Weights of a small GPT-style language model, trained from scratch on English Wikipedia: rotary positions.
Each number is 128 + 32 x the weight over its row's rms, rounded and kept within 0 to 255. Layers, rows and columns count from 0. Numbers have three digits each. The size before them is the row's rms in percent of the matrix's.

# k: layer 10 attention key, 64x64, rms 0.227, rows 25-63, columns 0-63
# q: layer 10 attention query, 64x64, rms 0.223, rows 26-63, columns 0-63
# v: layer 10 attention value, 64x64, rms 0.177, rows 0-61, columns 0-63
# o: layer 10 attention output (transposed), 64x64, rms 0.163, rows 0-60, columns 0-63
k25 093:066110102142113047145103185125068102137091137095182163050092142140133084118100150186166143070154129130163120123158163114149114143154115114127189166165139167118133157156121118147116109090114138
q26 104:183124135154098128111123111135154099136115119142115102132075161051110163085132239133115127118174158123150125106089122121170155138137086115134089137079146118066151172164153125147196117108183136
k26 096:144175109082103151164046120135118143140128149088126139130117151109124146120100106095076134150207157096051200135132156131144138074120160168116141100094067130109169120083138117119134165089141173
q27 099:142145116087111122065151126113185107127192132121123126164095165079137116108155086137136176130126113096115142119121131144109129150170107176155137091081166138187128043095165107190164073122097180
k27 094:129133157109118147101111122120184210151159157141101138161142133104122141121133107158111101153116195160100173098120104099143130126105158088146079040158098074200144090080170163098152097102125118
q28 093:129102136122165143182152130106120141114076099148100203065115131127089113086055136114139157101106156126151129116141128095144128090049148093113165144153090144096156171138086193116098181147164095
k28 103:094170128137125071157155153102127084104127117103195117078138112165168105112123167103189128118074128090156063149149166099090118127120108137121182156130111102066100185106171123122122189137092164
q29 086:150116129147148137193124125153155113140092182082139132118138129194087094109140078180146096134086114128107103100182151072130116118060172108152188148106159168144146061141132141153095121154087080
k29 087:117166170117177103091084142152125136157138116169110100124172113210121164134134175094119171142092159121212074152106134150109088080114085088127111150125159109165107137162135097095131131110056153
q30 108:122186193111136103108125139121102115139095163130120126148160142061161131108088110107105118109120193144128174139171186109103115136118147118144085179116176193056140133183116133092087119146142059
k30 103:122147139117176128121161107198121126102129165131115101092047135113123094161075217105117148127194105133080070129145157121089158136158132133113125170079120091094124144163098153132200135147113137
q31 111:177125158068125128112107139102104145172110161148176109067173141054175121124108064094155128074151153128129102132183163131189138103120131148177133152182101119147100069155155117131102126130112082
k31 113:120137109102117121094106107174090131110151098162103156115028100160121099166104162113165107089159141127092089095141134149069194144151082094114095171105159131130125098120139157179149091141118204
v0 098:184121098093122163093146122094106118109093217105148119127144131128093167126189084144132077150136103124128112101063144150174101136160156126116122152083148115141108175090179123142203103168068132
o0 104:146094127138158146163161099126115145121060126155125063091157169152100141117148100117115110133109068134115212114123157169086131165127153114101174117098131108157121062161163072147058120148164080
v1 100:192127160088103189110185110124091119144099167114200132169147130095153136109111200123079094122168143126171113135110083100123141100108167101150178102187089163113102152124144114084095122171132143
o1 099:157079180070159123096120092161108153186151127139075146108116115075092157099117138114135133122158161135135186182136131134150113120157139193216089114104128135166115140118120128079062117106082105
v2 120:110132090122153167120127118100150124117112128131144139065042100134109113147149162105189114133158075145071158151206146128130150095152149144121092132127086130090076134186155120132039116173136149
o2 123:110138170157086044093122150060126159147128141130117173118110147101076147138128090134149113137145140215136185135138124168101146133176053136138166147107167103086094085126112084109139122134159170
v3 107:125188157080191134125143049137111160201150185167140132095109169119130121158141135103101069120129135121184115109085118117102132125135155095140175149128104084093081151124181119128172111173107088
o3 105:160170213091125138115149110156099114087110115130067082160128122137122119094103126149168141091168088131104197091138127146132109125136129178160120166142103135134179148111118103136110162098125012
v4 105:152098171048184177104140106117181133119123082163171137105117164156108123139086117114085135129093182160123135115132141091101061147067101161189105161181076117142169127135151130121146137147105154
o4 108:168138090126112138112086168177084120061146115140067137111120052176140143108128144114198114132154098112110095091144131127171112197155080104131156125157104122099117215143136162141119171123141143
v5 122:113042091178131104199170141093113182108104154108167117091114157106106141077102185168127101122123114110092098142128137134099172119123087152135113078108209129124142143181173141096154133145133104
o5 119:157076121189181082143163145086160121097117159132122134134168111150097128175131115178207109121098141098172123120120113122099182092117127152117195092125126131142095081091171137085115109150054103
v6 105:160068196111131137120149130153138203110205071149120130126137152105141056127127089133112152139125186135156142098135116082146064155111100076174132120192103120127114086126116104136078148101128121
o6 105:149165150146083135101109127181103121102139063127105164130126096124186139096103183128158108115157090116110069146127092098192126130126102130115107101149141102174176243079129126117159098115143141
v7 127:136156150151125147168104163129156151117113064181104127095088139150123069141103155117151177118111089122059077132124193125122103128102135169201090168146177132151128113126109126136038132138171142
o7 137:161143112162060114097129192166092088150160126100146131093138104121148104134117136122170116141156127093100086103142140158177118149142056065139148157187152154103099136079113183118195121118088178
v8 114:135141158100150193138214141144113125089160126097141118163177145096105108180172056128084113141078101150161168097095109142143102128147131126148107153131094118111113134119136112229184144104110151
o8 121:108127138149144159125102130127124124098108084154085083109150167114098118096105176124114151125100073076099146137111079148104144197132178138139129144120146100093181155188161109193080067160198139
v9 106:094117066104104107166186135146085145136139213138131117143161149124112167131114150167132121124155180119162119163110121177141178150110141071084097087068130123146129167101132137048167138099095088
o9 108:116078186116179124174170102113157131091119165165117127120138171152138132164103151136126112086087130157148126179100160113118134134086213108094135076118078151126137036107123081136099127125116073
v10 119:147177146130135158119144123109135132126125081164130135120072123107143111105086149048137133112110140137076136153202138103126102124090172132157113175176048166129098105153114116143042098143198138
o10 121:146154154103081110043115171153090127176156119126117164090087093090120140112101127124164171124166168182108094139160130160171134148145046144152104155125138155071116173106076140135168121137100167
v11 093:133161194120096138070046119111093086176095120190132131098109089099135141167099157118149157135137162110141125137193162088178114083142143120149113189144080089128127103123125143138061110139161117
o11 099:139138150108058135074125115131099143175119124122143192144111118095106136108130128101104112122202128206150130105147174124126123145112084194068088158152150143103102130110081206119162147089128172
v12 109:089103198090157102042115113174139089107173062198074135186120151140129099140182073104148128137125133153059144140132128102124131135127141129142119157135108096135187127118167124157143107121100146
o12 109:099175138141102177112166097138049162088092140115115146145112084149205086120144117164079124130142099116096128147125110111130140160141051116123120171149093092143131197186074132144140170132168133
v13 107:153165087127123178105134155115122107154128147078048107105178105164114145113152131148133132128145118129181174155246079151158135138141091088071121097089101122144148151118113126142153165095133170
o13 115:124110087086164120150096144106151135110139125131129127134117164123053142145085173126072118140082153179141146147137159140102132103122216093091105081126161101147121081175103046149121129147201148
v14 076:099122156096124080146136139120172167120114148079110130112179173119127097120101135157107099120031181126165120166188113097088073155071103136110155115148097099152151090117128160102169122081119185
o14 073:133124097117161141105086132180097173080130142125108095123114082166123180142105181121162172114091123123116079153148154063148143084079150090104133129117137133113119227140129186175119159111132074
v15 102:078149133073109071112146111164113170207156142124162135115125120146117098134217122173125131126113101148178134114075083144064076136086152155146101109135095160094065148149116144127122135116083147
o15 091:083119172127108138150100069127131181111162147184128113169161094106111127084105129097157140129070080104055152131133120152170092065140136090140144152106101083094197137138147169112136131141189094
v16 085:138146171137071160125132126106134166133199155126240107095131103137128102126156108141125134119133148151212154109077153132077105157100120082153142075162097118090194134112100115143090138128131131
o16 071:152086118140091148165075128113177106139201061114107135157133155104138119092120150115156097146141092134102121113144179159099123143166132086155109071091089141104189204080116165138123145082174113
v17 094:098073121147111126142104143128106092115107131125161144112138096087141076182173115139153128109104167162079130129042166141140210076102189140118109122149141166098174144147111137159060094166114147
o17 093:080109151161095142119116086071129142183136149088119157106100188112093097154165097112112119139119151139130152173090125123107140148154122161179165151083101152123106160098119249134129067127100139
v18 099:198147113074150155111151127102140158193045168162163123135098171153159138118176160063120095123152086114156098099101117135106148143112173172174115168148111130117043160132126127129125117113117146
o18 095:172128166119134139108132120201095116157125141134103107111095063144067147103098081109182135134162125090084190055170169167167118119114092090189176148154114139116135091159117121129129123111080126
v19 091:126148191126108157077120122163154079176116094175167152121091099090159141106102067152163147139108069102158128099139110128189057149156105135151146157106077126095074083119098138142104140080125153
o19 084:136132120083095146116112128141142148134097105167167113166084093141127182065131121082077147147173093135129145125088107150174125112099072171104126140153185097103191133114064181132139112108171196
v20 096:113199111128094152134085149140088113144140128111089100206133111134117188203177138157065119120153071148145118140130103143098141131111169126099125089148105139115163108146066121192192125160119105
o20 096:094108129135177195138103131150156079147176127104140112144168161086134077139130115103081122117118184083086171144151152122093088159157188118129053178108083130084131113182118108172130099145148113
v21 088:102107139165171103098078084115150127133121082138131146063121147151168131044050164125142110139115127111088119136222142067101155117121118163154165164166108149127154089134157107121099111133168137
o21 088:160154097090120070046138111144103129154143139112127136162129064137137124157159063152167163157154142137148089106136123121154150112122049164134127149134149137155105219093113136109166182091085146
v22 096:180135111063139196127167111095120129160104198072133116096100166161088160111087160135125078136128135131208127153192116103127112140133095130102131067127119075106128168131137127111191143155135133
o22 096:160106115117193133146105142127123145065141118153060123118134135152083181138088139147170108090147141145147191102180172166102117143108160093096110102139131124136086120126162065145040175131155089
v23 112:098134124206166148226159106148102101114131128126119131177146143107163087103094095126118127114114058110095118115111106151194212134143166152119164117139168157073093123151139111127128119138155083
o23 114:093142166113160101111150158116142093181125150097106076133105154099131110143121099151101168112125148041162136181082076146141153133131152184199109150142139121103159122097130139121176065138051104
v24 112:076171125147160082139161072159096167112163091131134152146096156154128145077119151132120118134205156118079144142162131110118143130119162078114160153180117147167046148156173113085116118159108061
o24 112:133163185093109056078183121156124134128108162161113142124129115080228094120123116169164164096143169146121106157159098119135105128141078150134108114111113123156137134129148043111165129126110062
v25 099:101125206092130109135186096115037177152138151146164126119120141110117142113070166131076158125163134116143125118184107104089144153138143108154066089172117120121127119146175126073162109150062114
o25 095:148065152119165071102144090123109116119088120170059168172156075084193160135071146135206121120153110154133113090142141123150129151135136176118074104175074110102137136150119121123158151142106097
v26 113:088229131107109127114175120133098165154164135171117134107149079127132139174149110113146161125115083129118130133147156151093101137105182057145039176127096136134097129073125120124104083140076149
o26 123:119108163124066066128153132140109114168124100154115122118132135118170135114078149108146139135125097207040109128113160154166098159156138107136109172145119148071163107118046123188162104116184121
v27 097:096125103121122030131111146101133105110133154138141106113126084123080121116151088144127159126105161139111131100067152160111064122159096126122104187062179098194168167100168166098176143134110154
o27 110:137123087139115149199146152070132146103089149153181087124154137154129110125179181154129104161085069136124094079144127107097117123130152110032172097117120146118117072182158157113135167146155097
v28 109:185075187144085153064037131097142069104138086133143121093132101150116179130174093162149147142118124118130117098157157107152110122138105107116135169092089127133197150103096129175130137157110177
o28 103:136125064129106183145111120101130131136126115117161142139162136157123136110177129085072092205134116167107144058128184158067146157147119130083151119109126085194100154133098127152122119096186195
v29 115:148118077157105124132232167188094121156189092150099145088140144128117155097082083110150111129151130134083123171129134144090148146156129083092109056077107161148142141098137112089107117175130115
o29 115:114093159126144133143190140096129087082139097180104112083122136147184146169135151141128139110094183174100115205099090183154126127105093094139101130135109141171140114069091048132092139172121132
v30 104:142110106081082209127152155137118117163168139130125132113087119137114163127189172118087093138197032156119144131122091142098132145150117140145126136127064148102131104178127124099124139081079188
o30 103:152081163141176145136129132136142132087152111161131116128120123116077133118135136083157109206149108144110193159114117141103145091201124080143121135120121072115169073200105046110089121122164161
v31 098:194075094158171147117126127134199066114053116081179130140132107142158090087145129105118088136077132137112144115115096122111167134103132137118191087152176167135142184121096118181162121154136142
o31 096:134149057096147145159092131123137141153168127071117095119092104142101134141165095149103136143073180083143171149121112141133121128131133129194166132071144151195103177183146135106062067152093116
q32 092:193117136079110073105144136125132113144130115062042175077163193097138139166147135159165110136148126139131096156103132131154137122099135129186121069196120090107116151092130135154178103150145166
k32 074:123115140078140140116164107175152103068164173194131173125129131140094099170166099062116101131103059128190152123128135096091049098121112167097155144169105142172125171104108146116131149142140101
q33 074:164089150135100084136107112069159072201174115088096148122137196086140119130125178103091151162147136153120087133115139129140114139095166155155090082174101136135123096091179141113163067171100144
k33 076:160144169149147156084114167096141142175029092109182128162147086075130122153104139161182107135165159112146105109104098107145148149113129165161169130127159135164084117120161167127177111080194127
q34 096:100131094208156145178136140123121188081073145143144095151071094157138115125144126149142120120081061133098163155139169081150138113071140109114130126119123110148146096212124116114086182151167100
k34 089:110159151131135084115146098166097156114101176076088145121133082090117158140131115164125121088113146137122119113189105097141147225115123139031111150135120115110116118098145177163171198083119151
q35 089:102193113177121124128087161136165151144139114069127170113119097114079079111112084145147109142118139074132118127123051099172126088128147093168177132134075134090129157108127158140143079112093214
k35 071:127178123127098137137079174129127102177103133119111141107095103081131105182077097161152179128126098134173087140078075101162147171120144112155125234095129101159126129098085148162166091115129103
q36 108:137128137104114083070150120130140075119195121112110179102132124077105130146117128146151104179132163121168094115106088158119164101166087119135118098162079101100124180041148181083152118151063142
k36 092:161118099104146140093129167044162093186083051148190077131131145151171149113132135125150160143113121145157088170142118157127156083078123137176119108189127135132150139128108083153150086148105083
q37 098:108093132086133132141142150152159084123160171126081089142126137086131091148155121070093155124164163133107173119194179149118053139165106117157146148041158116154108100180140077149156092146145118
k37 108:173131110105141075156110095134163121065123181092110144144146055121122147157138123162115092112091152094146166080142140124118165164126127102031099147097085121149155144125146171096073191098113139
q38 120:138151133060128166102154152121128061142193107111080206110145131111102119102157098097106169098138125118098139091184157130127065153179134122159176110056148134183113106100134097128132116107090126
k38 135:151100129096141110166173109129140134076118200154068125153101058138102174145118128128133095090146138121110181094142137138122107119141131108052086129089106094148157098112178213100084176115146129
q39 110:128117127137130188183143151144132116123089120131129078114143133185133116151108167092084148072147099120091157134157216119128044183117152119147119152109190138148140090192113076149105149097136153
k39 092:090135152177097114087150105179181112096183185127112210116105126089095158137163103137118100104116137113098131113106118141107162113152155145091151087056100135103113040158128121074131136112154152
q40 084:152113109065134130120135146153158085160203151138102150150161115134077147124145062143138137097152115102102125125166176085105080180174104116165129121078158119164121094096161079164145128109069192
k40 171:144103141135138107129151147128157136082129190151088150158087042137089193129136115122126097053138131075136204103133162124096129144151139119067120121085102099174157136129178127115120185089149144
q41 148:092147106137120185148147155114137123137143096118080128144142138153124080102112155121070184049093090099120138158131208101162081176127158144174155122100175162176128119134088052123140155125138125
k41 090:107136133171117102094185114140175120100152223137096187087108120122126190147145110124104081084116129143078174109144105138131146142140165126106118119069091095098146038158133165104137107139152116
q42 086:145089137119121092142099105088117142115067102204134106151102131107125101118146163140145128161140124144175163133095171086129126099097128183079102161183126138045081154140117192115105147148151053
k42 095:166132102110125138156117164062089139160086048097174046137156145138144124112101156148119144138126152146195109131158162134140114115114094145122146112179176164132136229083139103157150120119137120
q43 102:133119145113140117053113120144162129122181147118160238140184085086099122120146067124115105116159154105137106080181085143105100108141119144162159131081059136150108093111172117124148116162108147
k43 095:164097141090111150115167157125145125141186126166103159150113135141106147109171079094159137140147066098118148073136092122085110091164171106153151086104062114191133074125161200096120118082128157
q44 099:186054136088175094116151163117120112174082120065131049115130152175158210119138104138127098132167141151163125154122186149154173123136125139096084136104121110133151151189100116137120148121155104
k44 090:090158124172148133148048098099139135088140089145137122183112096082176117159093165135111149141124160065106149157142183180123170165122111110087129111128175115110085063114109080112171174107132140
q45 087:099117112153163112082132102110094097096120142139143147083138115184140120107138099152138128149047094131152125175105112090125125134136112129082105224162130120094154160164070177118148172185125056
k45 083:195115100101139105117147179117095106177105115198172069158081120144144108183158107156136144086123109154101145141101177105157090128133066139155097099178186133161095172133101108144106096132163118
q46 102:101164104202123143154113106236161162124060139167141099127097113218074116162104148165132143121111096115142127137092133098125143114064154128120123138183090144075147127132112146109144122121130133
k46 091:152129139147141102174122137122081168139079073107097145178124107177109130124109157164164104050168090143149089108108130061174119174134113137141151147186149121135128204127114097193096165131119120
q47 108:143106165135132093106111114074157104132127130124173142208130115068143138159145093151145137112133209114127159128146125102098079096203087109156149063085103095159131095141184106170117146143155173
k47 095:129122153173087147123170149097174114139174147139175134094109110106136146125104097137113118128079133164087172051151082145090098093140162117131196088094096111157149077172120208131158131102167106
q48 089:143120151150117109063147117078105142102083128174174187130108153106123092076156153165139091127144176151112170119134130119130092125110111179083111212161120157144098106122124150064089129185179103
k48 078:172073115075136118116133180094157147147104084215201102087125112139140131108137109121141168136100090152082092079160144111094073086124155172114111132130086136151141095170133167152133152076149121
q49 078:117104098047125152095104129157171119140175165134152199128162138103126147117118077155119125125115095153076156069177127074065138131183107115124104160132134100126074142163199137147107157105097126
k49 084:153121103095086138163128168131183135136149166136118132137049162137118149082160078094185128129133114144113155116133136169064108103130122101111113088104135150207166103146146191124065119090173081
q50 089:118167155166091141107074111082123104145151178112141148167130136059158109102156096129098151128174199128163139156153098145131043124156058161147167145106131187122087120107081099096112120131115143
k50 091:105092135165071086112200154146127140129141153131130138054125172162120111149090138154121136128133183117078133130179074117136119144144164148150138117131051103078109063152120172077156148105169090
q51 096:099112145088117088174140163088069145121116081148101168090207118098140115156120033101143130158119120147160131119179107150056114122185143128130142181134118120158123129130059150147124138142088109
k51 081:109122134114156149075165129146142108097169129119151092142135139075111090107179100135103228174173164133121170150136155093101101094126074127114125065133142216133147164116150080133120107174130139
q52 081:093181138216117157076134147140109158135120129077159166111131135140125115166099131143093135116105123097062083114087116080202190142133156101149116128127101137097152139154108152108191076138184116
k52 083:169124138116118117157146112146089090175124122214122147158167128230095094082134158092089110097126102170108113171097126094115098096137133168148107172161140064108108095123115149098124142114070137
q53 097:114193149177075108117115121143164086130151113124171114086122154210132167200106177115104104109116128097080100161075126111181159150098163126106106096168133119097150085113158104113144129069151143
k53 088:142116158129145125185154068165113131136104069142130175124122122173117167176148164128120060037067152166117113144143119135149159155108170106136108154132107115109158066204132133130164137107143089
q54 088:139125099160135132053204159126136134165134148122123122157074203113135144091112178147114074110153162174135149141140133184140125142096158140146156048108139133185094135106143098119099083109174164
k54 091:118082157141120151134021078148168123124123147158117128108140109143148177104158137093108130140122094115072079155142078128123200142144158139088124151078057119085113069153130168113149160117102137
q55 105:100082150136141172091102103081125174134065179085149149128095140129131157127077086141126142142130154141154135178092105091103122114090067109070121148114088154103161205188089144105158139106162100
k55 102:179157142123111064179140137136114112118102114179129118144115102120134121133114122199118106135117145138092134154150147070137092140160079137181091120221195120093119149087080141133126168107202109
q56 100:061119066130104116070183127113092113138148131130152188139183080121144162114146059117133101129075128172123150124149091137073146125193118132093095189110167104159104134131111119161127158175097110
k56 097:148097100126143142115123107137141140119127165146198115109069148132122125148177083092145145152106109138031162112155124167118098092155076127132136065128141133184112114204129136133039094134155115
q57 093:116111109078090168140126093067120120114120130155108167083119119080151142152103150062121171169158144157111142115116183078071118119139097117058087139133157141114085194114183165142148152073146119
k57 095:178140124100106100125146180120106105083123112108176104110122155071107157093132124165110095172074146148157157154199145149077119090093061117129079141169132155123176190114145138106086107120181105
q58 093:126062073139133163061157103174149166169146187082138180107104161132096185111119132152142072100157157125125131125112113119122153137090157096085114116097090106115119174151205078111134140111164132
k58 095:184115184119122120161079102122156140118132158170154145161084120132138152135155124105175079113123094089085117120133097142124114147176131097133113132125110073119158024187109188147091149083180151
q59 088:048158104222141131172142131172104188118093143127136128104116101175108088166112125157155101130115105095119135150130063087174162106080139102074168147187111127087137145150116151115127118128161100
k59 086:177103132111140095167131084145081148137096121152165105165120109168098089152132131147121114072123106137145126136086137054128078137168117138175127128196171092151109204143111096193115148200122130
q60 103:139120144143143113159103125146113134110030152164138007142099142158152126075128148169164131118188137147160163135142153122123067108118091161143111154160144135107122132149096161102061154152129104
k60 105:109137120151101109147071166107084185132124086122149101116198094117155105129071156146121152130156129104168105126135176137174131146087103159104157144147164142149080213101126078164186185129113100
q61 093:103123081148074097147113100188156099129123127160093138102172105193118142139146152112153103129133097084158136109100127111130167120066191217113112153180135148049090101104155144094127138145130100
k61 086:131130081084151177154140135095079176139139036067142141144125138143106122162155150115164094079139120104166124114166125122158084159112149100123148065142158117152106156156164110218099102092135145
q62 110:121151109087139101186105168098076145110136087107085128095159129065135053138143143070149126149115100084083079107158113126196159140170135112158195137148143127125077125122135163167143093169145111
k62 104:081140087089120144104151138119090096141154141128139096138197154135123064126139114110085164163123155127180146160098136097080072094128145115121110189130147133135135176073174104105149104203061159
q63 076:188111074089148115101128169077123135199105103095074089148139133136164157136156092089129127131115116102132102137107143175160223127161165160123142068130140147147083112090129120176130133177171139
k63 074:070187069182127158138115074095102129120167100079123125157173143094134115182158166114090142190113189114119147133150146145142140141142155116078141137098152109104115115078156101089136118164075189
v32 091:179135145117165125118147156095094107040105150181132108158156116118145161134106208127145145112084181118103132090116122122178150127135094077115117133136161055144132139115207120095182138156115089
o32 102:161117144162110141153108062169148115099116153103148143153137139135143123154146107104101073135119071210113138030153156164092137069143160108116134137129155162175099081188113097157093103098138115
v33 097:101170115150143135207160131111136133079104138132128139160143107086163111133086150068137090128154087119079151122166132152144216148150131100112149058138139113115075184081146114132118128083130057
o33 093:166129154070106127114127095170158133122185090128143134126118210109081166132161157117136156113115126168152112154054166135134131115107184136114100142091155148079161054139098105148119117067179165
v34 094:143131138153200095149082161136109093157100135092105153044123122111133116132100157131140034118095098142134159121173129146055204153171129120134150127123133124110090119123123137124127153123185059
o34 079:202110070148126162092103082147130135126122137136130108120097157182138174116146135086071139148075127118119087163045145137216129145109137145141054143135095109094148133159109134156133161125178138
v35 092:068123079163115113167151110146075106196162144090206111106092137145115135035145158144107104131156170136135129155074121136121142142181140147125110136077115133153144119123139139178078151088135075
o35 079:139134100152132174070126176144091160103144117145079100144160096142101133144121136134143098146109099104087121120134140135151129209123069086056159143130130082042147163170146159148171185138101164
v36 090:114099168116053140141110083127127255158150124098052131120085133128105146182138141132107157135189154130135111144086163136164160113121123149115114178143101116156154135134141133086091126175129101
o36 072:107163113169142162125095215099096097129123100155131111113142143174106084141075137116124083141111187138087170168163089082107039110104148101151098095151185143138136146129135173156100139124114167
v37 082:132178069124171141120141141095118130135064144176119145157109060107154096104084137078153146134177144146164107146069177082137130112167117104148086078136164088106167115145137117094122158129211129
o37 085:177140128093102106108084082112179121151136134153125197160129187103087142169158062118145095124137123189140138123099167152130129146103116170112128110120124174105046067073142167123148138145076124
v38 069:136179198083142120183076103127106179164136200088108114101121099168103103160183119161118134125160104133199166141128137151070120134162167115121100124102178136159077095132094147133137111093123150
o38 061:107140127148111151080110131119114103132110110178147065085044196116169147114103176143093096102156171144108117145158160115147181150125102172124090126158081136074196179108139161111132159126152150
v39 122:157214144115162127139171177121153069086091169137130121076171115134157171070129133139137063106078143136140140158165114135132165134166154072124085129131108103095122095115156130056125098133112170
o39 128:174076130136121111100081061203113146141128155091131109122094168134097158147115132143143134115165138137113149059109175184119134130111105179154103134118117156122115093195106065134111173096174067
v40 086:116196159103076089141132086108117069082091097123089144191200121107144139083073165141133033134135124136151146137170150126123137150183113150148104093133079125123149117108118113113126148084147107
o40 069:188073131079166157116082082132109143106120154089122158178094145082114144137177137122114172123112158115121113174106172123104141155096146168087104083132214119072093096135123092153124118151190135
v41 100:117107068120078131059169120107177121067112150144132095163123157139140169169131191099123163132116127100101143130141123111191090100065169151089154127142084132186118128176160128095127104185158123
o41 106:129160190179110138152160087162107147128157152100136120143110075095135114118159068146134122119118132205134185091167123150076139045150113136149133133110167115169130120131111068128053158116081125
v42 097:111106176133119123135136111134082150072177124144109105081144153199103146167121116179077108137149113157209109128058122089124079152152135097108161191140148099090143126131158123157164108157100071
o42 095:150101103122126159124094153149125114082129120102097167140166100163169110093140160106160105113130126119036131017151114131161107095153141141083124090135118159169140207127157184108118152141165131
v43 096:152079108104080143066134145096169161145097094107125124089153138154139220126181141130137135121155154141115107144145112158193092120074145141097136146183103131167141127130196124154085104128107205
o43 104:099097169171138135179136108193141085118162133098129057143127108153099089164111086165142100153107165079086189089164094142086112080154115076187137136111145134175130095166101101129100130136114114
v44 097:127067184140113125143100065179111139110187076149087140133110161130139103156131140152111105124067091155141142091107144101082168161124075128102136182158093104081189129082104122170161142126128079
o44 096:134122049118161172122112170093103153107116102114155188146183127152151153072172133113084150183122170092134078107127112053114102097128171128093123102118145139186098167152135139144164073113145145
v45 105:081090197116104126120109113120117167087125153148128140187140138134119108147138126122104132122102116150242094144033139107069125145137133106095105169134111164120214123133171131118134124160133152
o45 101:160118075113136181133127118103072119104107113161148177082176117139186157138127119170156129139141175142059119054180091081114118099128122142050115114128166170163091121115143082124110131167138145
v46 092:161101175118186160128114121157124131166168096144110135123156114135104145111105095195122154130061169125107173063123150117081090119147051143160123110103166128137134117138109138055217132110104117
o46 093:104119078173103062144120164087135123075061139124164136142127122147172118112168144101099107123147050128169060190153141129122156179153140148150160133166101111129102165105130181156135077119167113
v47 102:079119028095121109135100151124121096136150127129122147188090129125143093136059138055117125133148109093047161133161108156168141070150138183153132168146136152143134166132145114131133169102180131
o47 107:154208182112102141149153112116144149129158120133137083133114106073116139158137127131166160100082106132168092186139121137152158153096149093145105101119138105118104112117098029157119091136075216
v48 096:129128166099125153149110161080146178122129088126146116165135086099114132037053131109159148116194164097084143128168159160179158098116057114103111088128151155111131154113183124081122138127101110
o48 098:128096181096109108171095153128156076092119101109113085114144202135107104199132128113113111125087093120119104157131147149109098148129167116165185158160158102097117031148093139161093086111171153
v49 103:137162147127119118143133156115135136134143176135166104169131095181130116245137058107113140124090114116168149133166134133139172129137156083079151076093106212111093146096082139114126103135106093
o49 100:114105145125097131152176125117114125127115059107145112047136166087143194072114182137128139030184130214105102157107143167132128098122139176127131109112135122111152129115133110105131155118175137
v50 086:171126151084118155128146112155151157156117110176158141145050145140154144185116118141126169125100149105092118094086160080104124071114150091148205053152144088142095111149136145094182149180153146
o50 081:091179164167109075127143149103145164140129133151130190142167083152131163116158109062128112157174110183165146131142105125067114056135091173161096126106097162165118117082136157091120083086114152
v51 096:129048113088141114162162192108125205182076093083112104113149149137140157131134103137107097137079097128118141152142120167143182119061160151141156203179146124120105136097155117099156155113115133
o51 102:155141115137095118156091105212125062101188122114121035086113123148111126164107167163116135103113158091109165129127101150149098106163133097199110136108103160149131161163100147163110071104117161
v52 096:097188137110122165172136075109142138067110112167034111156127103128149104146191122084094143155147111138132121138081155076126098161133166105135122095143066089142167131155103119159119112171168179
o52 114:147135135088120104082138156134134132164167145138148190170095156101062151109154112156147148122159190158146125063137136112072127097145124211072102097112164154119114142090153153076125162094081098
v53 100:134163140101115166171139127101117136109139164114186147132138108122111121215107127149145110104097105137132165094111135146048132147093103112123146096043180141152071156147119154049160132152071102
o53 100:093135133163106080107137125105079135122064110136149157103098127115180130061124160102146151107144076200146093164064128117136146128151178169104096158173134107077159103122145173189118131132179151
v54 101:108099064174082116118109097149167093175151104088124139126126129137114113110167144123173125127177099148116140155104112149141192104097112193121106165111072148116124127118082127203038124107151178
o54 098:088148154134162162123172158114092148163146112126128088149126137114130100128125076183125145153114180034159103189119109074136096184119104069158117133129125109098170116137116104134188158175067119
v55 105:134130070113072134162083154118219072156160082124100119102121139145145122119168098154148111165162112114073117149150117132180155105138153171131127117162087143117098105150054095168056133102144141
o55 106:128155161111153116111133171151115146194184127082119098143109152099067128122094086111147163113156201062169087179132137140130127152124100116219117095112136075125148135069130128108170112130098138
v56 083:132137106114178112112098127086143129140147123122089120155101101106147127151130124046125115133138216098106130141138130122202148136222146102150139056111065168143147112109107120193094133120158094
o56 068:164137153157125133150179170089146142139161144101147126118165175154063177162110142148091092101120143198136063122104153168105138093071103077088180090119157119090116102112103074111176156129123118
v57 116:124153123136170068154125132138116104148115132055084130066177159129158109162122130103099053126117096133134139144213106108095178161169175119123139133125094095102135098100124121202097142089160097
o57 109:194099111123157210091109111172108134136171139149133101127093121156080176104140176118082132145096176079117131093050115159169158110100123131113096115108102163113146185152096090113164165104146140
v58 083:112101106148153162143129162140133073143128091153191122127116106099101150074066149165162160140163135139111139121081115112116060105092089186124065197159167140138099106152135128072123148079084140
o58 068:105148102117116087115077126108138124134120148124104120162143105117164092128177045156167134124085058104100143153139174152112142203174108118187150180125090095098102111133165190150128094170126159
v59 084:111090104182183104060124146175100025146134116105167112031144163135108144113116143166132097116104139158175135129133127112099154129195155149124121120137114121115113102171117132099084145148163095
o59 073:165108063174122150093113102122105159127119180084102124158153053186154125129147077092111121145109113072099149141128123153198114174125063126124127107112106102171152159106144135123153199165117093
v60 103:147183145114194116122173209111116158163070173159152120105187092100153141093078101123135116124059137135150146121142166153092151126134136106152107125135168106147125125102132127039142141112105068
o60 097:163104068121076066131050073172140104096122122134105111092063156130122154173114154128129113090150105196132153183094144178163139149114140166159133126129119146119080093161143154156095112101161149
v61 081:114054090194152130134142188142087164174143104122158102076178143124124158188140098159120101130127177154120121129155114124167147152159115119126147169153174097075133116112125120196132149113084058